Part of a small language model's weights.
Size: 8 heads of 32 (1 for keys and values), MLP 896 squared ReLU, 13.1M parameters.
Each number is 128 + 24 x the weight over its row's rms, rounded and kept within 0 to 255. Layers, rows and columns count from 0. Numbers have three digits each. The size before them is the row's rms in percent of the matrix's.

# down: layer 3 MLP down (transposed), 896x256, rms 0.133, rows 357-456, columns 192-255
# up: layer 3 MLP up, 896x256, rms 0.136, rows 358-457, columns 192-255
down357 101:113123173113117114117070082148154118138126139128117148113115149178160131145125109105142089062117125093098121130142145123180123126121112114114108110105116145114139115119166132146141180139160153
up358 095:135139133111125117148135132100137132190122128154142132171141123142174150157139115105106113128159106166158137141151108155127072118146114138142137086119157154135137118135073107128126138141129114
down358 109:163150129112151115063096102139136122135151117095131099125084137108165154109132143134122112116126140116070114154084136153108130171122118131087121154113090108092105114131149153121169142113138105
up359 109:122125144145092133101102141174123141102128127074128142128138156130144124135111140122087062143127136118167136167141134128096124161090127145126103143136100098109168094137134090117119147157145102
down359 106:113140153134131092141132110122142145173171114120142141110153102105105116130114160164093131125127118141128089107137116140123126122145135125168090108106120137119117167133126194121103102080097136
up360 097:125145169125185171086148131125114159104149144108141135151043109121156135154118142143124159104122125171120133130105108129119158127163109079086128120157140143151154152129148089173097123091139095
down360 101:143151135108171096161150152085109103100132200130130149087095154133152144130099134115127098139181062140121116142164126112123137123135091101110171161154111141114168127129142149104116108130116158
up361 110:145122181140141098162089158185152134128143102079148083125169108102138126122162124087126135131129104114124108152143070142145165152192121102134087131137155115107173171118140096117095116117140117
down361 102:113112107142121145159072095156097112134108136131128093077130148123121168124203137140147096129127114124126145128146136141151112130131124181126110119142132136146113135117131127145136132112123172
up362 092:133115128053099133117111145123127139125110143113109120189129151118140145118098081124128180064120150110092132147127092141088157115105159153075155138110116119082127095143104141106134145129075151
down362 096:152120110135097105104156092147124155146125146119143119088129125141163155100126097110128180111101154107143144129172122174100142110107144150126127132124126123139107145133178069134183157129169140
up363 105:171103107127146121135141106137108123142125139111125125152099126164104116110150144112116110103107128144126112153118102115094142131117191117131123121154135129117074178162147163117083117148099085
down363 101:070124125126102131139119121122115115114125094136162105134156156121118150082124104134143090137118128139144131116147153123094127098135129137137124125096057067176125144142127102118120099153164135
up364 096:095131151140144091117118117107097138137067113155166111106107173120159145156167109113116138130094117134166097160105055157121137147127181107109133130131136151163184125121137132150101142136137129
down364 099:138141175161140098129138125172097111136115123097153118119124131124104102094150133097107113144156135123178177124093132089153138112135131119137153104155146148132150114173131110121124172131113110
up365 101:128105153107083132125137076114095123124129208159135119124106114146155137150142084120135145076134149136106134150089105136083113144121091097103149103155097138175133135103158117107137104110123132
down365 112:150143134145107117127131098116119153135136145172122152135133122146125153117141127163148129089127166185153122100127124110150099167115143132144096171139141143110104113127134154153144085115127113
up366 098:140122148156148135079136113127139141131128110095135175123116122130168143079130142140127108114137110150148133129103109129117100091144116176123093140113111124117121082141141126127142133096106130
down366 095:154130131124115141122146128101134131137164141137149161096127183100116110080131156111099110135172167184107124115148104137111140083145138161156139153160107121120112169114149143109136137171151121
up367 108:107134152074117136151122125121076111124117117142147150143104139093126100180148114073099083145115096103092134126138059155145124137138123142167136109100144117131090123108153116109124158115131150
down367 096:134145136097101127117117087143122125151143129145151121128100121134140157084141102132128125162144141146118127123103142115139132144138155088159141169146122124160096114090134157115151085142132102
up368 101:110117100135128114126166088122138164128172149141137169117142106150139151090159126156165087143131104154137177127138144155140135127104122160112133117156176120131137130079136110101135083111064125
down368 100:125140136135140088139108168126113131167153161125116176137219156085131132153113105108145136160139110190135128101128126179146135151137137139125180096171141127065122096130137106139139137150130144
up369 096:114160125117147132123134142166091118141109161128106099142126121083129111131113099096120157127093130088137137100128130083121118131102088152135129128125131140075153128155147108144115119139123167
down369 092:123095121109112120174174096144124097134138113153128161120159139108167102096142113107131094115185127158087136176150094085182116161139169133176168174084161115155101093150148147083110137104107108
up370 091:151126131121145142139077122105104125107135125171164151123101075148128080141125109128133080122086104155086128153135107098094120132143118107148138124119114128106175127110126095107122135137151169
down370 090:138129155109124143143115128110142094124135116114114147165145108176151082139136135146110161116108126143143102155102131108095115147128130144120112143132162163135137154153148145082206106170079128
up371 095:185096128128179159134124122112144126076122147107082120113126140128099122144107150088134153157125091125156125121113135164096130161057131157102126114130111125111112153168090107095112131154140113
down371 100:172111145109083102121158122114141114148109135125150122137138150160111106136128134089123150138138164097125122137110101125137091107134098137123169128139107137090098088157125123147095126172093114
up372 096:110156094123101116129159116149128073118080130094159159081128154187144143143109148114106129123140125134134129166129115119119133150156146133127099095128125119133138126120155126189093148140125106
down372 100:075147140121149113115097156144126107178132120113102139134123134114135095107148097097137111151128138127117141115115142127149141130117126088112124157123125159144089095110124159124101118081111138
up373 095:091098099102114100146183097120133092127149126120133139106116171121108145158103126138096127156157129145118115129109084145113064124126098140141160115093145133134135125107139145089137164121133147
down373 100:106116131114085131110129174115110179096129100130113162071151108101153104134140111139096134130132113148143127153131138146112127083096151168097133124090109144112138110103085119134174102148130170
up374 101:119133097123102124121168138132134131096121154143163114098113119079131174079164115139128137145125092174173083136167088144094133173146117153164151156081146083174116110120103113129122127152125126
down374 092:062140127134070137108148139182123133094137144118119167156135144107109123110143115145119140156099110142133136137121150103138111142159127111123146153108145107153118081132112105156135112096102132
up375 106:098099157162202141113152159098160127120113110163127089136091134112144133125122110123133138115105120107147125141106133150104114165138189104143124109134146097135148124149096134161091126116133143
down375 105:122105092133138125129117144117122125144171130148137129111131141083178161150136123090093124156111117135107141114138121122149150175112165147159128136182088146123109160157107145095121126101087124
up376 097:133092101125153104093117157081134108154137114157109164126125139115176154087138113126171134143106146133141139169139125156148099114110127136184171103106101118094127118132075122133103079132136112
down376 096:108110129135141109127129156118123076148122130117104138077145136152114099094093109158093107127168121077131092154105115137107129096106143095092154108097141135161126172097135091148101128138107156
up377 099:150112118134095112128093101130120128161093137117117113127165113140145168157157119154095148138122155080097147150115150100103138111137106103129135159132174138136126151158148154119106131167129105
down377 097:089128147141150136148166119104168115109127090136105117129139120101119127128139123161145093131094132105124156080126154123140133135098129147123069095131101144109122120103136094175112130142105125
up378 090:158116109128144145135118134126148181107124132115104152133074154156166121111116132145147112096138139108058101176144123145055153092130105156137101104124164096135148159112130123134068163088128138
down378 091:139149125154153084131153145100079131155142161146110125134106154146136109086107137103137100096149105131118156096144110129151139084140101156077161101080158108139147142199111116155083155125104156
up379 101:146111167118111098164145114111128130142123096070134079110120128144134104118138128099193088159162114133147141137148139075117123162147105152129141130122117163137142112103126095140103147145144144
down379 110:116109134081140151135112132127142096122133150136138148144094132093135138132149107109072131114155132184150107118165153132103147107113124117094110141090111145147106130111118138120141140120134104
up380 106:113170164108105146187118148140134145186092098144112104118162118114168144133113128178116180119098139176092114119131137095156091117121121080109113095101152166129146181099121117150157100123136113
down380 107:171132117135129117134126124073113131163129091147155109118099187143097128152127087141126151091153125147136102137127124139126098119141140135124159113143114129142117143119118120115106136086146150
up381 092:156112146097146113166093131141117080147131081165075158126093159088158133144129157123166126123175152102175155151127144129129139177103117147096142140120141160157129144143122115091113140145151124
down381 104:124122092157189116133139160160144113084117129083140129161156128117099127156140118124105172143109123164178137097133091121100123108125107141143144177162153100135138071093127088173107126121130120
up382 099:140148149127089101146157154157114095149122144122159103133096116162165129146103139130137171116104139142099121138067184152146164092118141145157110128127127151133164160163078153114161137125138119
down382 100:152122104152124111102164139095115148128142162153116124148078112128134159182121132086153125111107121128142091163116146136130127129147100137103155130110141121127118114162112113178139179115143136
up383 099:179159156170109152128104115096118122116141129104124123111138104073127095135165137113119152110123131122103130119112120150154133157104127118110126103151145111132143170145147122164117127119123141
down383 108:089118171138135106143123142101152168102131118160097109123131106121118145133121144105140111150142118113155146104146135152101113102146112104100154114173146121148116149109151135170072123100111163
up384 104:166140113096156086160176145116170118121127129158094132142092120134102144165116134102121133082116108118162102154085116147133128099108106152111139105119137137134095076086126159126140115172101141
down384 105:145180138116109144114092152136120144122075166096120144127135163131124110155112112201130124122172156131113159121136152107118131120091117142131203149111110084129136170124151132096134155140154126
up385 097:102082078136088151131125105095113140114140138163127134113113095114171135154103136111112102090158145137115135094134122146139126094132191085165091122126130123135140144133155142126133117127089111
down385 096:114103105129144110124128144108109128154128114142150125146137145115116098142117119130106123115128100100116144109153110125094128088140088118133175132130161115071123122138178122110094157132145154
up386 095:100112156164175123145114105146121146149127121139103123146168125120162115116125094144148141158133139167125112134107123093141122068095156159134118172135149110112083107130105142116136116113133106
down386 097:116147139112132145181099130133158141105110132141132139161184138152127132139101173127143117125172134121122148125128170092125119113121129060134095113130124119151097127135108118131106074117150116
up387 093:134120143136120104127139124149121133174103097134105143124123190177131126107090126143136104174163118136140129143145119144140114133129122145135172121053108106091142152124127116092129156158107149
down387 097:125138089133124156138138111108118171171123123124132115134140110172131111147138120130129140162131132131115121108116108148143171102183156100090147140145122119143105094069181110102136154166076157
up388 103:124085179123133141091123111150129112122095134148133144162115169130134126107150164139113114104099132148147104133175170158104124080094127117131180106082159135110106130136170129147117105112125128
down388 101:109131143092177121112099120142161125141125144118122136158109153133144118113136114185124145157184151120168120116096149176131125134108173117114132116101146149132120124132136123122128119124110158
up389 101:158149162126118122152088106151151128130148154123127113137146126103139148135081120157136084124100161143148135111126149154166114160083123144145156115117143071120139140103133104089156131086128158
down389 104:147101134152082112132162120097153104152099104121139129162133112127145132074140118130131138111090158089173131130132094105154102156099129129127122119097128174143113145119099129133132102142144123
up390 101:130100102119118148106125078110110139101094130137103117134115145130106141151136123102075116118115179123104125095154083154126160169149099144155116159132116120112136110123132132116108098088085119
down390 099:138136139097120120102142113148119152114121124102104095116155179100110110152119133164130140114127159133121117129184122131117118133104154148134141157135110171113117117077070124149095149138145119
up391 102:125159106116121099111111146151124158137136113124145104134123141141091151150114137147131165144140130109126149129159088086159130140101135125123128123086105154111117176095115096135121133114135115
down391 103:132144113099095133105164126098144088110134130140100127144142138069121124137123111136125122148119136147139115141140112151116094108155117125164142126108159153076106120148152132119183130152087113
up392 090:119147114133108085149070144128137124123133149134185123134125141165141142129148102060144111094131100153122125149122134108112142132125139123121130106121112108151135109136155124116138155110137155
down392 095:132124105129104137140182159147099113098108131092131121120141112151154122115092156146139114128076116147103091155173127116116164094149118113170105084077176130130150092133124156107111112134108123
up393 102:150127105184139125142104154137119172122117158094112156101124111157124125128114120106132128147145162124118178128122168123122125155147121106135113168104129137104136108117107109092139146126103138
down393 105:100144098093128108125112136119139119093145140130149124143100155108123086154121132161062176101135144124156107147108138131150186144122150151061113125052118124134119125100122139155131131105116131
up394 092:146138136106137117129110144114105151151149110125142128121137166108183133087158131124121129150137119105137157165149121138134155123081152143089094144131140106100124165131141129134167112154112173
down394 092:129119149105137140106088141144111124123130102103121120135134134152102151125129101130142140147133153151098085104138104111186079135138111152175133105136130143088115128079115091092149096097133109
up395 104:088137135133106133136127131113123119096115089137110102079156118173097124087097148136151108140123109157111113121114103135115106130109131136147139112125168160149136102112064118141103124130164178
down395 105:164115111136142132137142096134128106080147118140178140155107113085145163128135103097128138141148117084125101140093116096141113099131117097113146113100119168102135128106180104102137165095102162
up396 096:154076129122131169121126103108178074084135116127163144112118123164127101129144123095135131115102100106125121178134148144151115143149161116140126108136143116137137097115131109126118156155152109
down396 101:140120130156111083146119152129117103148149097064121143121164124132120113139161131150175099175142140150152139124109139131130127133105136140120148124095122135095125108138130124102111071152117166
up397 093:134139150097084125136108125140141103153129118115120138110098164108127141132077101103112129134127168168128137105129106143166143106092112143153104124097131106144112120109103089188094147088107167
down397 092:099156151140091094140144154144118156134118136088100126123111150144093150109145110179126135107135130074092162089130137129145148118098116119134140109122122110163069113194110106145119151113120141
up398 109:117165148139119101141155113151122119148159157132096101115107112113141107124147154089123120099122128127151169143053149161154078175130099107140084122156109119143135111157108192117167161101124104
down398 106:135116095132141159123128095118148137143102107123144138099139116084115086110083118112161174109118137152133096122177156104070160093158114121120157133114099155109122175123143135135167125169123136
up399 104:121141141123149127130109099112124118118133135127153108110131144084110120109142195095135122096103099108123160139130144104164141134169145169133120136113144102127114157160104161131128130162149112
down399 101:127150134151119121110133082160096126139132091171150121134136139113125134106151065149123102085148175140124099121134120154143150116135113141145078074095121123134125131114121112119137129184156122
up400 102:127114128172116136149123096136127148117134121075126135147114135093138090115112067068102114124120150120107124115092145140123166100138110124144123161139130102139123169136138174061085129127125136
down400 099:117133123172120081114157151161145117116110163124145094132162103097132118144135118121143143118082145150123103086121098115146173107117153089130141115144158119127146122065162158163135137137149111
up401 096:166138143143143097149137123131166107106126153145153123171131144114128146125106108121143105130150151078126138103130115121136151089143122131146086133155127101148159153123150123101096094107163135
down401 094:124150155115105068121118106117174131115152159128144149145132143105120094131091177133144142112146118089146157095138146134085171143156133129154158137143142120133111109116136110124096112117108154
up402 110:127107109146082133148172133102111128082109100101138105123077116167126137116115101149154159158097131098096130106141092139138120113140133143119156120160111131084106143105110105088117132117135152
down402 097:114111081130111132130152124101125139153119141137103075120155119111138154129160069136132109122104115103102141126124113139131137152122143165088137142117121194124110130083133133115144137092117130
up403 099:112129103159143147126123143126094164134148101160163118107140087156148182150087163127165171146190140102158140145139119137119139083101114099148081150102097139166151119141152171134145115107147127
down403 102:129176113143069117089095108161108154121107108119088124114130167125108129079095141133121116181106144145142113127147149104159097159119139180164131132179117131154128132119139105124082124121147128
up404 101:082134129132097143160130143114151117120162135110132055106145118118144132112140126156108094124126102123172115147138136120130138153120131160163138120123142130133127133131148140105131125126133078
down404 105:142122110164190119101128101119134103105097122160114093143099121114137162120091164086102151136149109107161127098142161160128115122114137135120156119131123155150132127108091131143142125129130127
up405 095:128158171162088092125101151125131177146104121149127128146155097134107121139138147101145115151136168154167119101113129105119136122097149122171129121151087160139089114094079158135146106089128103
down405 093:112154078157138173144076162139115139153102155114121160112144128160136120138149126146152120098146111131144125125088109158141083148106116140163072111139147108125140149163141100107144155102144129
up406 100:134126094147145096157147143102100145150148125137110129111124119095141095144113125127101078123118116141124135129141125132130149124125130107111148113126136121184112158124137084140133115115105150
down406 103:129125152140134070105168111116120131163098079162143104153115142134104138117171075167176134141129107123165126080163119131134165185110145120113124123103114141104171133099122109102114119149140111
up407 103:123145125134181088106139132119131143133119115149131139119185135150088129103174149126095162158097133142164122171140145138135172155122125140146133112141164144142054134161095127123122152143117134
down407 104:073137075160096124148199130129158158123144153111149150162110151118134135141129101123090137141151154132133123109110096111104139145116114156132122129161139179135112137068115143142097134136115114
up408 098:119110059178094112135144142134138139121146106132153170123120126163119163070111116141155106107138150116116125136090119118141081105137146134148122088080084146099119131153136127141119121116142145
down408 094:150135133137105133121138156128124072123134121139148169113124101141099135059175139119139128133139127159136107133093128128110107120120148145150127119107144116141124107117088158120165129153153130
up409 102:113140118119105146130099109125157154091155136166134138148132133117155162133164099160137112122129110113153146129149127122133135125114142199101127148088130078101149097124148139123114100139142098
down409 099:139153201193150127115146163119081129146112126128125142142131131101138105124114147145145103145136121092145149158089131115105106071165142110163111121133148125133092145119149120164165158137112149
up410 093:149145107139169146140110149132142167149134105136131103143142163146131111076118172130148103084109124126146158132105100170126118141131098130106110150141118141162153144117143170114135119116147100
down410 102:121149116095109148100126135121147100107128086073138130154134123171148126147151119149121126115136139141105150156132177186100142120068142142134137086117105164127133152157159146166152122102146133
up411 096:112151193169078164178121164130143135125118176109124130118126108094130126131116117114163123098089116131166121155112128148153093161118153110149104153107145146098106113148183143146132191153136147
down411 104:132132132133082099096118148140150170097121130114151102147094097138097093141148138119150115096150143132115115119129125091097104135113104129092140095099163126160090132156126152184153143144148149
up412 100:116159152132065114096116139102060155150164155151120107136125136168139105105115112090113128115108129094081147139156127133156136128118126142097129129111137117126130105106094093125139154113112119
down412 103:134118075119130114147104130139091180112128122115155129130136098134066115070131114092132087136121110106151151106131128099128125123149123167117106150147137140156088139148129052119123112144110113
up413 108:122103102072158129116097154126156108133141136144165122126155092152143139090118101138077169108153122138150140151130115145114115084166158108138144144125137143115110221113138090123138109099113142
down413 110:139137132157133075128121134131088124103112118132096183155095134134115098108139145130156145111115092138135123119092140119139157105145103137133098090154156108145164140119129127117130153119101150
up414 123:160151159187117113091156153145137127103103110117108117131121122122103114154157092135095156137137142135104145110164154137141095118161130120123110123135132105113143144131127074123170103149157079
down414 100:132163128104127163130130126143139166133104111147133158110150106101090110115080157099163142109117121122123121081152119127118091112136118105142148146123097152109147117160140130114124131135080166
up415 097:124106132145171100167135148133169150124128125133118094220157158142113133175120146137129112158124133142087121119132137107131139108121094139136114107109087084103138111110099120156126053159140140
down415 094:139125168159133139111123111101154126171129182119102159088120135120120111113143125080168135076117100139125137076131135122156141125155101103110112161136150090093112105114109125161123140172111159
up416 098:128087168150129113125128135120153110107150170072147154125090130099151160117124128153135124150096170140111088130109108112103103148123101104145105108137125082087113154153100119123126140129082133
down416 098:129128118137123158114182064151112116104128126140167119118116119143112109078142106152111094130111102146087132098083105158121140143119127111111169148118100094110135128138108159092159097149131090
up417 094:126121121130152123147152117121135131107132119154122119092154065137102113132098140164145118130160112154144123137107131156101109120140116153117120099116071122149153108112110099113136113115131105
down417 098:134144117101100143168117101151103121109133157096123129118114129129120111160152161104171148093110130132143133136083125138128135156154133140140151138119108093133105157098129108138128169129140144
up418 098:127110080152115162096118147082116222089132127129131157134076116140164130094127127110148144066091122149087114119119118148112128055094123126134112107143125108147128120135135126146111134128163121
down418 095:109126183157104108114174109135107151121115096141136099137137109128064133117160096156108152096098174089108127098130121111156103101119103126083123160107125149122127147112129141129111155167137121
up419 113:105140163135121129138089130147153149125146147096128159102164123146132134113138107138118113139134134140120104118146123167116132140092136102139139167109170115132130124128119115140102131131132117
down419 111:107131136149116145089149159161191119108144168105139140118118090173143104129093146166116141106126117155143068135110148103143086144114106147142091187119144151160138123101117156149091138129145131
up420 100:120144122124126198121134130169146123125102123111111138129115106128165145083117115125133132154120134091133172109132088057128146176127087129167110141131120137127173137116139148151127084140124100
down420 100:112116115128127092113155123132108137141145132143140107134113121097098105089127140134087159128127120125155115097152107144147136136129101128119179116111089102100050168107071122133152105114111115
up421 100:127146161153140120156144111111097132072120154110161146105100127122160124148073076136117169172132102119149112113072119121131105100174146093129079141133105143116100166152116103108123130117144123
down421 102:115103145121105138114103117114116161166112109123123080098155099097149119107133135127131105097150080138132101123111148103149133160186180116151151139120079124125062167147093140136107121138133189
up422 102:132133083151145140102081141149127133123128128122115090136097141147117134138118139117119123117091106137123124144100112117176146097103136167096112121120146147172120114103128146116120107165112100
down422 108:133129144133138131101120136111122142186107125111117113135166096130119131119149088114110129128139175147104135120099103093089153089104108144099125112123143119116120131138154130168108130127140119
up423 096:134157115113128137100117154141114155143092138113125140133120134114133140117120075125091126139152120126129129145105096141139143132097160128134151111127128161133095135170087143131127093164138125
down423 095:131131131120131124138131154110135124108134143156111093141154151130112149151156153137139099107156073107130157128122116144172137123122137106135127115141113073113120148130100087133098118121140095
up424 098:137204106157116152171145180163122102127134128142114117141120160129133118162149127120113111132108119071146117128161136112139095095141159151144128095087103085124117137143127136105146123133107146
down424 103:125046144148134136109128132093142159140133093159098161133163116149090143155135126139113110137113111147121116092105115128093129136122103141132107168137115163102137069137129156138127063089130116
up425 089:135129104121105109126081139114136169179157108136150083121109138135131132115135130150143109113151136133116155122114151128114100118113119168132124129100141145124092075143123096091122124076132082
down425 094:088163180110171148130075096164155197140134130083135080150140114131110090167101104125107151114136119121103144125150111106201089125118118113105151129130116093119117149100129098098177092165137131
up426 117:111116145113112119113167127134083147071140119123143123114165125135115134147127181143118078099104144157139085097086107097149139141164129114164118152126156155183087196106107097162122115133124138
down426 092:144161111079074138118144140127123161144116152136143115152128138149104054115116159112171077109144129154107115074128121115112144119158142092127113151144117098111132118109133123095121133142094092
up427 099:140114117154132119081120147121038142125174139104131186120096093142123138096105134095121139153136160171183095134114145166105108150136146085132139152171147135102157116140127080148127130118106108
down427 101:166100149156143150113117084136100108094140104139127156118133114092135126112109077125094129133166121142156168125118146172161134155114147161112114134134119109131114124096122124099163121111164131
up428 104:124117146083151062112135091147092096133100159154113086134158185132150116141094144122163134122134089142145090145074112125108136114128141138161084085092122141125144089140123155090136154164127092
down428 082:100149116111134126155106145142090156132101159131130134140155153131098127110189143145158076123127163133098136124126130131123135088181125089108158142142126133092118119098139105105205106143144136
up429 108:130122112117130149179140115110130140136135074108116109133155141131184158113132155105108143147171149130077069139188132112081144139135134139125138154100139110114126166139137165148116122174139179
down429 104:110126095126175133164114117148044093135112119145087121141099109127101091118113087144140139143073098123135105117116136147163146124102140129139082109182129165154109106126110091126150146115112136
up430 100:137140137163081103120170137068139117170125142180118071115169099138175135094154142093145140121144154120120134092156077132094137095153126089100121115157157093178169113140161144118146127157143116
down430 097:091119143125121165098100129176147142124139108125169141159111164102111138143138118137124128129167155128098135131107145153080069091110099114110102130132111132145148123142117165163164120058102111
up431 092:124101104087139136127129128063167166102112108091153116114137112099172147107117116170105122144142161146119129156116149121174090151131132151130146101087141139173128127154107175068141119149092130
down431 104:094111045088154154137178149141093122090138086092115111180118128167170135074132118140160159119131123129138151137146183094117085098154134119150144137141169114115134137098127145127185153138105148
up432 090:154144166097161118136098150144155099100162151134157143129121107143111123114117136116160101141100160128128142139102122095140080125134102085155139114123101110150133113140133097174151157075153105
down432 105:140152128153119135106170157147108098144121108130156105118106111104111173110102141100138071120153094144117144150163135131146138149127106172130107148147122159144115115134137178133144148130121151
up433 104:078165148178152149129155155138135124137138082117124098162136165119138134095109137168128141151187095130143124120098146162105110107104127094145120138113082144106095140120129139113166129130122162
down433 100:140163096149105142091133102121158189097117100126129141145153134074172135117168129147136102110152094107117109152143177127131144116128163106179096127125148072120120109143122122090107161110080061
up434 095:139115153122150103116131116131110140090165114174058124128127108139161084100097130156147149134121090114125116134141128109133075116137112138128076131068102103121154096162138165126128154104127118
down434 097:138103138131128084078127114134110121110124113173082130142136140099136138119135145151104165148114139177127142128136086095137131112156154158092133137098125143158092111161104169126150155119103110
up435 095:088122129148109139125138172085088068090156157158111116116143136127153135125149101151096125142140125119114094152146109126135097152072122119106144154111120136087138139159106179089128128105122131
down435 103:094104112163091112109118119087129125131125121105115168113183167109134083106123104134175146121107129147068125135156135125141095106144129128066117124129115104105129102147118100132110140090144154
up436 093:160134116081144111124145145129111116150133141115090134114182139168056109112117177148098088109174159136099115140126115052115167123152122125097139142145102104149153119103133100142127159163114142
down436 101:094132143164089134151128120124122116116160134136148120109119132097171144161126098180148149178127099124119124132124173129132099151104150168126121112121159131149101132129144156138092081089160110
up437 094:129128157162138124158121174125124156158150141122141110179131102112135105128116126166173126128172110119096099116116103156147113137171170159118116104145134122159110132121116143111093129116145120
down437 103:099172131100104143149156121120146122136097108152147121141132117147104174174128151103151140129120152148128161122126124116145143111116116141115150099110157115087098148147127093144109094119099140
up438 097:139117132120146140116149164171138113171116161166118145090141160156148138116114120126117122175115133160122163126150064145140136121165154127077095127107110128138121115110141164091150114159147130
down438 096:144134115102161117186168113152114153094100140175123090141117152126157092125112152134119115154096148144104140099156091125152132115140179094131104107123115128125148141122136159155130112142155162
up439 105:120128157132115133058107168134092136129161127092128124089149068131138144065143105134129127177116128083124144107145127150120121113131129116132103139122099135126133111130112145123128115099130150
down439 104:129128097140125097202109125120124099127102156089100111141102132114155099174140112149104126082100137148143116157090138104128150110143111106105115117136097151134129116124159139138128161144131136
up440 101:138146133104122137116143147129152089127170114109096115072109137160138117134158140147136131144172130116133142131104136136123124118126150097138178146080133108128126159130132104165121121125103173
down440 096:148127087125120134133113106152104122163119115146100158139108108091146076128182087169187113103087129166136122140111119061165099128134149113152160117144107119138107156129137135140096115165128131
up441 100:117126131147166137122143135103085126165120148133101145125147137173172163101121111129170099137161110121136117148103136142093093114144131125144147133108103128116129113130106110163091129104122139
down441 104:148115101131124103108099146134148115140093139123096131133105156125117142191092141109092110125142102149101110106115140126106144103125134151087184130117115102120117123120135137115102112135163125
up442 103:150138104097135112120126103100119148103120107075110128123164152100098120117088134111121157107109150127153157148118104111136147128113136089133171133160126153157143150175163104086105157157109140
down442 097:159125140123158079089171139149138093061116117156129118153106131137114080118146131119144154146191135139115137146125084107124123142134132129109137111146081082101141092126129132127153107083134072
up443 106:154135114082094150089108103160075118131152128139115164145102178098142136147158159114154122120150179155130114090145131150122151079106119114138118106116133133172179118126127106130091135145153127
down443 101:108140141126123117124175152117126077148113117095162105153097122140128135095113156121136113160155104110164129149147145116177147136149147128114113111069190171135109152111096106148140109161099132
up444 103:188101216135130179136079121085145119132134129143125130149124122134109126144118118146153171118144103141135134148138125155104179113101165136105178125140108136131116124116124106149154131105172157
down444 102:141138178136129059081136109131139145122091085092142125110139116125127128113130178179147110058126155145156130108151165142123127153098114147131090127138155124142115144152084150106126105131139079
up445 102:183130124155127140132095158119057082117096101140117115149105153136123096174099137135168143139141121126153091065119136090146139146119137122082134143139105141133128154128154135120186129143108149
down445 101:175131095137106114126136106115106100105152144135172080101124155098134151084167072097125098148118117129127159097147144122160141086132120140140139152139091179141121126119135119126102115150135139
up446 106:074097119158143111114170157187120121171100135127146150145138128152108149097152119113109146134102092114142133114155142123132135104126116156133101163121075147134129146158102132110158097108092116
down446 101:070129115133119149153117146135110125125122125118123113171141119143098156141150116148185156109137133148128143095119164145135125110158108142113107126167101144167114117139123162146154104097147114
up447 097:101116145126123087163107102139117100145142133117075114125107171149148109123127135139117118097101123090088123104148116153144168130110086159143111112153153145088172153117153146106119137135145158
down447 083:098152119143118137097108133119154139142147141135134120107108103092162190115143073120089116125163134146168122142136130185146103137180175119112155129127148129117138101138184138140116123107093111
up448 100:152162153089150106098099099068126109116120119111137149121114114085159134139122120109138149128130041147142139104144111113117092108136152137123171096095114113114171102108128094139124121158089067
down448 098:091148120119107165120137081166160106122135107128141150095141131150132114101127140102182150154131175122113162119161163130131104081141137149070121133112145130139108109140133175143138124118125173
up449 104:148107153091150112161131141129108074148176136165105117128157079125145158100150122153097202142130121115130128128112138128093124101149175147169121091152181106112109125128098089163103149147169095
down449 104:152121145141150153127096152109170096080100112126117129163140115103090105127168128124142104093114168133150118156135161146100110100065118128172109116154126132141149121099114097107123095177133091
up450 088:158152170115118047101111134113113166146132152165128104119163131116127160137154129119141113149150104132113104165104115116133136135133144121121154129155130111113106106173134110129128127113166118
down450 087:113129078079091158174128136117098145155093180101124139167114122132137084134107144098141127130137161126178124078140107128136083103144117091096137124143131119104132136148137107097119133098138122
up451 110:156124143142129129086150129135151100091128113128178115129111167138126148113063142143122124132128135118125101131129103119144100134147156077114114177144151115171143134145136094122154103110141139
down451 105:091127098089120146127136130143136106157142126176114143129123110160154090117138141165079123098140096114130055118165102185103092114136139148088143146125127140182103117107112135118105177116107123
up452 102:131115140129140134128138137142104137155124120098122126168144096104143120094126145122088140120151150130116109133163126155126089127138150139134099148154102122120154153132110150123109118075141129
down452 101:119154080129142158150115109172080128186118128125144137125112172120140151104151147109136161141128096103132147113154086120129206128093132134114101154140121151097085111132094138145136121123110113
up453 101:154137151139158135133158173112143099137161140134137078131116162158155143149106152117103116117115117130119133117118107123154103154118130128101156121135129136133113106118132092138135123128117138
down453 101:165104164171154143159123146124122102089138135096137139136137128122105066129117131122149133152136153135143129099142114081133114115106143155088109108114150133103134129107138140143079138130128155
up454 101:105104167108156111151125137111142144141109155130122111101133136156132120139126083109088141166116139176134096115124098132126093159116159101099124114160134107126124130114152150118120095153171130
down454 096:097165153084092113169155152097135124099153138148110148130120104121142102119107129121080120116073073166126064108142189163124155132130148145132140115141108120125135131124128139174176160128115145
up455 099:132116137135114139092117161133156137122142092134117154146067121161116095113119071117099143169099136149114132114131075130107126105161128120097145127126132112094103147137096108146126118115114144
down455 100:120106132152142114177146110119136142113130118135141182106131094135107144139070131141115105125125092109137151123159116165127130101105109142148123124107106157117134144113150149125116106104119157
up456 091:122124136116120110136139134105157131109094142124122106107106105152166113144139121170135116140096142106120113114162114127105162123098129120177121139128110134120092156157141131078107113150177105
down456 094:130144111104130175145128136123144147107134074137142129164170129128171124164162109151137089104143183136129133129130129087157124089133101120118122135134183127132162105109143165131146077163163118
up457 103:119156117116151133134182112104157105154147105144117147127081113124132106141141149136105111161080148118091130141135106103127106089146120173127133165083094103111113138170116122157105168116113146